Part of a small language model's weights: 1.51M parameters, attention and MLP in parallel.
Each number is 128 + 32 x the weight over the matrix's rms, rounded and kept within 0 to 255. Layers, rows and columns count from 0. Numbers have three digits each.

# layer 14 MLP down, 64x256, rms 0.213, rows 0-63, columns 0-127
134153123110113113148125124141164110090190204136107066120114177146105165146075154199168105159183134157122191118107136110126105119170194141151070180142139130135099146105149145086125118124135098130147138131123123153124118142116128161137105173137170149110117116102152163074148131131162116114103130164124135139128108108173114149115135106150150131164093160125115134199141118106131085139135
143114082163059165152166107107097155118111098134134081163169039126139098106084149142071117137092154140187160190104129158171147174118157113151162112080076131100110117096084169121100100176133087131142057109185101133126117154161132084021185097211119173146103094148134124144093108156151109098109152151140146137102165166168108050074082136166163135043139140154199119108166127145118132120189
142115078153103147068102130161120092255114128162089134096125112108107112174069068149128137141158141099105136124118153146170169113140171108175104166076130153087136133134111119065155172127103166121197137084089135133089112172134133166128176165134102095082094174101136132156172085153137121151111131119130110102133092110137198151220128090086095169109157125139064166105166147107124183120066
099123130065104060100162116168124076175161193110084145090104134114098092219172060161106154051165096111097109167150127118121126107087109102136173125123143193142145101109087115133116115098115180116156121103139142131136114164119085155151117144104134073096089148149155086120141119143103098200066102114117127160101098097129183227106136085104086155109086091109105130122126132093089134088107
138165154138171074133157105114142092126104097105148186168168145141171116087174121139120120116156116156150151114113153071151142126185145107122070179179141104120109097151128110155110128199151146129197133159086126154154178133124108147116141135157119093070147113066161126174100071153140178123129174111184160129151181137125106089218111132142167188150142131104158138099114152132116150128057
087122141166111099093175149139147167136136183103099089171126080111159122150118166119139119109089131141127110166075126134124089156153116037138100093160176148178106111137116123139163138140134049157163142115119100151041110166140124140114030126186153128157143099116127134140096144107147155108177128128135125194170132154147124159179081144086102147093108082165143140096033075144190128096119
114077129078111142154158130101155082157150092112114119054144133141162141103091109110172146162068166191184105142100088159205170192126137093131134143137130143098102115131131137134155182150145151139107133154143164107151144133128175124137122126205078093150156071120146112083191126088106083146123116106134152100135183165111169205170098159108093165108153092105163107120169140137126148174177
114209157161142187064099173093115128178074177178084156059090160085122117197071057163099118080119113116077152069073191160161171070156117104113137153081108178131080094162197110057173114146127127082142085139078115169151184163086117178182134102085209062091054177078172145126142133168136163158058147101153075197136097089166181093136074121101133219172164126201096148112120084170175191054082
147098194108154158152091125091171099132153155100170157144119154152138119178139121167079102128191114156154119007089116080109110106149171097127102136098138152096131223126138104084144122085095178107147140160088155126169112127101123083159152186105167148084120148189167117157158108145103100151107117164120132141108125111128136132188106099139113158138122113139128089180178126124094144141110
184090135108123113101086128190062140082128116147130095141170134136093109085152162089099150146107134140166135190113149166116131109154133181166156111160143137165240107143154128115078093100194128098155109130143121149150161174107159142106129137150159095168154055134104137130095134143133160054114181108189127137169185152149102147113110104111149171096138116134202157139059130091150136149145
169144089180146131103105078111115136186084121126133164109151149079146136089142141124104119128164111142135129166092157162103158157129113144140122119063110161158117116070135094068148133146083155091128096094119104111131124109142112080146098055093094106138139150094128120144160113141155104131159097070154121094067111134075139116117114159101164118112165152152124147134148198127177137120071
157133116161160148126193138152129078151086138148113151155206116152133124143132114165160139136098122180119140127133134143143115161065096091140149166142122129145084134138081133127134092104131173128145126158175148102140167122141096159160135110057204179130136118126126178154083105127170159116102157070137134129099124136121181015149107162152136166126103101138168103163147134109157121139115
164172121135164161122102144129113061139107161147143148101133147131158134188130096140128168176154093111127130101108152070108124113138107156104083142120145124119141123118153118156140182151140088050110082156114141102125165096142131090135165118117110126086167089113186136168170167120177148126113123079134133071113134113160098142148146145087172128195174124066093153123126106105169149134117
142181128153154110100124076136121134156111123126139173039178133107160076140232056172171141115121127131133106098129183106145127080089132150095142123072129111129192097082073082081164088159134193128152128121151150130141162116152080131160094120108136085032130121122103119139204129142153189163144172133149101108122129108152200163051193167148125126175098130061120117113171173093134085111096
128119101113103129128130171114138189174166101086143111089133145132133146133115124175151102114128130179123119099193088120156067114124114127173102140161143169124099167115143164192142129127170176116139139123142135164069102136107129149149187053163183134133084159131097149099150115108142108119100151135124103156142106158066155133127197111147147121115157125134162170096141089150124085148104
140102118069141090156117136139141139106095131080143110140159189186102166045152147119140113127090111101118156065139133119104074159090122117167152126140091073121152155075195188123113084093127105130112171143179214118048110096098110123108046135106135158153133143191118102115134073107168103074132090155094151170158138115133133119100107143128180159135135135117167142131165134166104139142162
148139146097126124149116144166172155106109140130123135112155103150107146106130117166125114158127164167122165149100132114132159136149104132102146116127151089159126109139124117157112135139177125109067168187138134127073156151100159065144161120132153166090122123155115142078102131125108107114215146091083150163103152187062158121078130159138162134154176165136169102180195092183105087160169
120092165096164118095153142087082062170129074126099139173141140112144134131144138113094163144134149148134101156175156124145083138122163142133043131138095153162118119134072159113109123164107144168105087087127096169122164163157114150172151136068123164086117171126128122093086156096103115182165096032123106167142092165091130118164165155133120130110106122139111123128111144137146130097142
148129181124134166112076160089162123085171136096169120105116111122103109175045109094158099153191133119148112125138145085070107108112122079176100159126208138127085166118115145110198162148145190104118142122173145130096152133101159144166114120146139113106179147123106106139147134085125166062112091165140140107163125092158127085135108075115126166183146179120096094200211079127125093135136
179053107140088091129092106101140100098142128123138133170122162135098108115145152104103135099076096162089081070098109117118155188093132131152142133101162170105123136150140150080161047078080169103161131106044137065164060117077126185153093171129083118198195204148167085118173136202073118082151112172081084101127109151101100099142135115119114114136166145107092123101151188099098188156157
168113076164118143105094156132142128151143164083088162175147125131184161088122185063182081145124143203135099140140135096146125170126089127179088117156093141170115092116132189167153144142140087146134147129143111123164119118176131115155181160121066133137140102140137072109165105141122139126124099110084113116099146124072101106124170134173132143157085133131117136117114158121112115128199
131180091178122170094144084129113132161152108111078121222128128099134100158170141173093138129103125126192125124100157119148103127094094145110118111230197126119123128178136096176135117159161128101113110124097119169136116109148100159108038156102122148168142117160166169153135110087141149123108150188153114093149132133079140243131119154107146150160145124182105151147130142091098141096105
106182159111096104129076076118136193155131158164112124179156133126102108099152120069122169129121120185161165146113153104151169114142133123120199103096133089148146087109097145127131140165121187116080139132039116134171168142105106162137096141094085134148112076095167109101116106163161109097151130037180088104153115102107139144125126210102174136102138139135104116106165131137130101116118
119167133157082133093192132147146127092123137081092110137191143119132117083089092123122145150102140153158153148187190130133078144140066101168128126167188113139093138090102102232120155167128111120120112193151098150151146120130097105180098125143148137099119142114116078192100125121170161180130186140129122168148174132139126190121132121138140148086115091097157098150111153113120105145164
171164106144098146065140119134135195097124155132105153127098092113139132117132148187151162105142133123113104114170176165091154084082094108121148147191133121123102105124118134105149165112119107098117104129141156140134131153147093175107071140099146135113124106100221080095123134148181130137130176161176101172104140121102106138103121074131201150129084127122194168167174114131142144115152
081140181096140086136114097091134112085119099164122121109145150141113112123192157164123135160200160105089163149165120075182144059109090168084111137039158136124142132107109074095129111181124133111104192138143189103087112148106138183152076119123133109098150164093129118143112192118132085159153097129089144096141133138120128138147119118123123159136081163123095077133108133137105120136111
126157194119142141121076078096139090144137126116080150138103189123145147186104110127128099148088122137111129122080132136169172132144168173159163144139174124129072145156107124163161064154128169087093127143113134179156154123140105067143132199099113118153134115133171138081139095131111125161094081162143136118130113136100156198093129160149108139098109159079158181126130108117118172122157
098119184124154169122143167144138124185105135120157145159138127133148150131171143119083179172144131125181143126177105126095097144128148138126156117126068150171154089190114145187120110177161051132137116103170123113137143118176170153064176133185138134134085094212080131097161112070124119150179152201081124115146152173087047135127141182146133144146103131124127118086086119160158132153187
139123176126161100099117143123141220104159165127133157145055113138081150136159083113118124132216157072147116140131088087096181109045143158140137157129130160148135156134113118092126142142121152161124114112070130115048090048161162138111121151131072171169118109086124100148143129130112151113092063168125125088106102144070179143146091108134092140126169151131155098182072069165130105140125
123137122107092182108134094160113108104119150088092105178109190123183125206123110182077134117106134151102106089116148124188113157143151096139075152134146179141060082160129142164103166134136153125157113095155114155108090140109090092138131130119095124135119157134162116165117170128108191134198159124151120093156154116123131119190086146174157159169166133161151124117109185130112107117060
163168179090173126133147118129175118085147170130154134127164131145156102080150074077151129114097112094144146126078133096157193130104133167062150153092112092118161163090124157124157136148162142033138142135134139146174132078135107141081156150150116149140125119140089125128174109127118144072118138087132115166121136073115088166071184071170103147163165114098085155195143123173114123113109
137132140118147158101072142149160110124141124122141109124130107135132103078123140209116136135170125116118118085091137110158118142109134115204101124077051164131131199084091155130160149098154148138104126109127157124172148110106184171131152029109188140109099151211135084123136116096118147129105075165132107142151142088139111115102100151155143135168106082093090114156141178140095120101097
133141123077120119134111131100108145107118139163104120176145110107113082113176135152125144132096140092078132149081174130115105096170175107171114122136151160101180103156161122125102170146151112159126150140212123171160118082141138132141175136132138128129088099132106130150217089095130141142121100127110147142174170116119091109116093119094146077103116077112081172132078136090138139101119
233126130136166140158158143105107176153110179119155116169136142132090161073094122121127112107088120105101113138153114129089118109127174121069135138120087096081097103130180192161143178134157129037059148120171142114221100084092144100095186097152127151135111112110201052132108058133142113124107135134171150109146117102152122118115099117120145142145165099119184135132134099146127111139164
149134105181144150084134053107100169143099078155072110109072183099166092155151117156111141102100116024086063105102150121147187182109128146068139121125118158165066111140070146218156056150159115146137110078167094170137151119154080135118146109198120152152138133193081185142160088150171177133179161157116085157107105123133084095181130138138146097108120135172104137085176138110136110097199
044158088111136125118145156078112197110121151157133183141085138140069140149112119173176173154160112071114137123165077089096144108082135177091135124106151131087093122096118147086146185142124142066165164124127178142133149160127146136137092086072059175157103193138149133117165125152112084104175090124114126143204079114164176162122120115179151129137118141190059127153127126148136143151095
179129149126124110117114125174123155161083165118115137100117144108146112176115111125192109172165153134154130142090148135122120106105067128081104121103145096159112147108140129129142164216118082158114131152172141130097157123174080122091140095103174126146119176070125120089135126150122158166082125109142113093154137121106121116152085141121165098153198117151100121129116121152125123127170
161105092068130161138103136077119183094151184167138073128115082107110128152000107128140179149148140122160094129140072114127144110100147148097074151130137124118111146083130155137137103135148112152112133134171170156200078107138143195132167115098072154103086159154135119062122163147116128128193091083106141090182129156134059094142094058127122138130149142098063114072088095162114067154182
204136093100162122143123094140117131121152115100119097147133137130126156206076134112093155093082097172095098085151098074174110165122148209126095165152083177134117188131090130091117163082154134119151128117162104124152104094115109162161147187145088128086096109142118101173142101069100081109163110115077092170093136099136161070151097164117108140136069127113129121109175111130121138113109
137093105163139137133093105148120113128159105100157157098147182154045135155045135094170124140140146116072108127103080117165088101084156148124129145083121127102171176117149122180090181139144115076138137140081180112204102098047136212113110113145166113110092119142087087093104092086138136126105178107081121135136130075128104140095118125104085164141085151106098123158112079106094158161105
167113146127130160091076151142134129111108135132135097106119117088134100143141089164093090099149137110095124084180166141143143076087119120130126138149147150150159163163156100089109132143120152105076115120146165091094090132084128140159103082095107119180144131174084140123127165160136102153091122141174111128060158070121110150118155098110190204135106117095081117125153117112125141116157
149068132076056186178092064126170126119161150084149177158108151135075127110147146166174122131196181120127123168137120126092109118103089113069124154118126115139156159074098219157059169121127081088136133176094135063129110134099139107081152102100178153056150080095152149093128122140123164112188105075158126165141171112112092060082064177125109111100092131091123087113098135139135100165127
154109139109114089129114089110200094097155150124166127033027132133099115158096180134120096138103132067113169104123058138096103078089135093099115132082120107082101134106126119121151131139108167160086171176188119100184078035075100148108152089130209129203114135133155135044128143171099149079083080123095106110129087085106091142089115118107096086181085169070158192106118059122095127139119
136172054151175214137121090179100175168134090091096081149169167140154131239103102080172114152102164074176155097099132131122099109117165128102109157142101166161125141133106190100142145103161064101135143165099135168081155183075156146123182111143143138133112139155129103141086110097167195130147098097146117096118145162114134101127118091145132175103132120109127135141087122102115119149122
131138175130097159178090122123116144092118122117161093148140142136089114106114167142115154178099158122121124133136129119122119110098107104141121161091060104191144132161092155104112166155141112140115101122040151087080128065097147095132096148135163169131132126147068090142077088129130130088114154160139174133138183140133166149097086175120139125173141184119111095072140123180117125159113
098140110144153114135149121192127167127138097173105105182198154113170137121109131122115164117155168144138178171151178109187127174181101172157072129187139094150110121118014136134139144195169103184073160137175117176167190178118127199161145220142108109078124092132077165136072035088198165184122140179087145154152189181134105084120154132143181175055121110150111130124134222136165091095116
143125121140170121157164075107133156100158076095157109099127167147093129077145157140131126106054139087162129138130158120132128158102152170119205127087142126169114102163055140122082058122190087081198109142126155141149138151132125089080132192133149170102160057172163069071066157142144103126148205159117117090114182140141135156101109105143196158096157145163125067109140109148150113120166
148125149187186178133191097194164160164134082158140071135102081136119142070109130142118176129145127123154158144128135163118133197134102116144156137089150127145156131150126127119150168120096111142132101072078110106179150078114088115092104115168190088083090161103152107211071092107151140134089120180135129094078081069161141149134143109169151120126135120151162129100097103099156137125147
109152144147085110135143227071139142113133094095124143203115067183099184110131132048109170159120127092112138147124108156124114100072157198105158117097149127133140106152139123157061125103122103031113122131165078128130125095121129176132154118151085165208129061128077081115085141157110066129113207163105146092084117185115146108102126096117112149080115113184155124160087124158151153157157
134096118109119129114117111130106177115100063094106157132147097086142131073113179111038167095090067123113121142076105162163167118069232137188128075113098197112188120150082117105144162131115155188145130117124089086150111052115077150098149120146148112137139136103126104164154121146077083137091126177114114191126101155106160145167175111125127111179134050161172090135178065157076111100130
113183103117144083102114126116136049120177181139157110162096122145117090119150152129090200120182112134116166098116128115103205106147108112092090147127116105097152112085162082083116190088132135103187159089117172147147138131131103101194159120116156118091139228136148125138161137124125175087115070091111129119127158167114099113137121136106104125171205105110110141080159154180138175112116
139159159145122060141176181127178130106117095130160113183111093109138161165107113145116129104132125175108149132133110119163165209115154115158142161143120120121128125175135116119180142169129171120086165174156151152103139103130111121142059120139170138113130098166138149115104122144129085116112132137147133105098180148074202153159216099149173165047124177127153161122162089189183105147146
175130175093085187145138139097149098180148093115147165075125088143168139124150110138111146135120187179118175123143146111159177162113093066096171151152098136107161084203101126121164084178141158126165128120105111084139098149129124097139142164125128101121121117158151136132138111134131142126114128104155151130140179177095106133164105129164121119121170107127060100104101077164142105152145
135145159083042144107145125137091165125099155138107139147139153094150108097116110114177150118146087111128133152077170115108098123125107086144140124153123124108137153133101135139061188194143103151073116142191107096131136116130161199122093163153085104117128182118084107109146104071159122167165132107127076140120124097177135144163138174084118142202107113125104131158121125139165122120140
068135123149070129160147193113127123086119181124184137169068083153128137104126100115118071171155166187100168121161108080157171130108170149081128158125113120147130127104148193145098137124162117141129144112151129090094109157137133125118125098145159140133118150160094093122082064113094149132125066149093133126095164126053118097126109060085133149140151093131129092094168169153150133140124
116168055097103105150091119105180124108170050060183145129025085177064216157147127175119113171140148069078122070076120103075088108102138087142160178099097143130133181084118125108077173114124166065177182152098202158104101098085133163134055135111159187180154188115173118124185111146114034044105097077078152088144106128060068156164220064155151175105082161154096162160097064162109147179081
141159105072044135176132135104168104118129087123174135045135108203131148180174113141053055131111156162110152162157102094129131144058145099068091164126134139178155148127072137140140058113137116141124175165098093141157113117084108146109105095118125130180167097101106111121159129193079087109158102083128151114157153140081128137071168187107117138144112093090136147130082137155137099163109
157141110127092136102147127097096154135098092121128176079134144098121151101093121081143150071119143161136094155154144160053105151133105163099185089162140150104168152139090159148140197098084125110122122124173132107107140128165046130126105149164063097131185121161118101104131092163095114148123164176131109088142066108112095142054109137115136134095116169080115156072113113063140133113219
213064058086127151162081126091136078073142119121176105129126107149131130048121159057109098153124114118203088151113133146117130146144054084114088137185129108097096098103115105197141099122140122083073135143107084091162108090161143081102128160132119155135146103159171072144132107103151099092110168112070147118114133131149120184075123143112098111114065076096087142150150149114092105121185
132163149132043118110176114142091105164146150169096132083163077129161117153129138147140140125116093073123107179125133187193112080144117170213087132148171180101140130068098182136169091110113139122175043097073109148169136121160108068149095196091150123120063137081100103143079101152120087139132125093115108164103076076168136150129124210144145109117150114131170154169096099117121131119117
133112091165103162098137157136118074175143096104097176139167135115130127109119168113116141129099130072086106150079166147077124018131103157160107149201122186138156135172171158056151143136144110147137135152186128107100150099095165101122123156130104161173129139119101119140145068116127116106109172149157114145157135146121113199132139100104152173141131092128134157157124113141102154080135
118129088124143101104098078110127102175114151140124108112118135109120107172167101114147173129153096161131074133088109112186127108129119112133106099079124149114069113116082088127137098132067172183071116070119107106065150103145106145115087103147138075106154130130105115146116121106098133162110149125140087176122059088156247116101072156086094134146105152079119153207091132108036111116134
119138139139078162122099117135118206146151105133084099109089123134086103125115132139168169119154150089127106148097107147100146077146155199041135168131156158116137136122122143108146120121162144099130131088171114113166122106125119127094098079127084128131121116089175191107073135142129058147120117161127146125131144106158186119156152073182159146117134173122111129142098118105157112143127
161151134126125067086113094164107193162115166127152034107121153107188148160160066155153064145170079128166138106148213152144131137072180074124119177142141117119110105084120070150107104183116074170169109127094133134120148158126092080123092089169161111129156091159180137151147069150162087091141122112184104092142166097136091140090143161115143155085047115100103146135106162076148146093127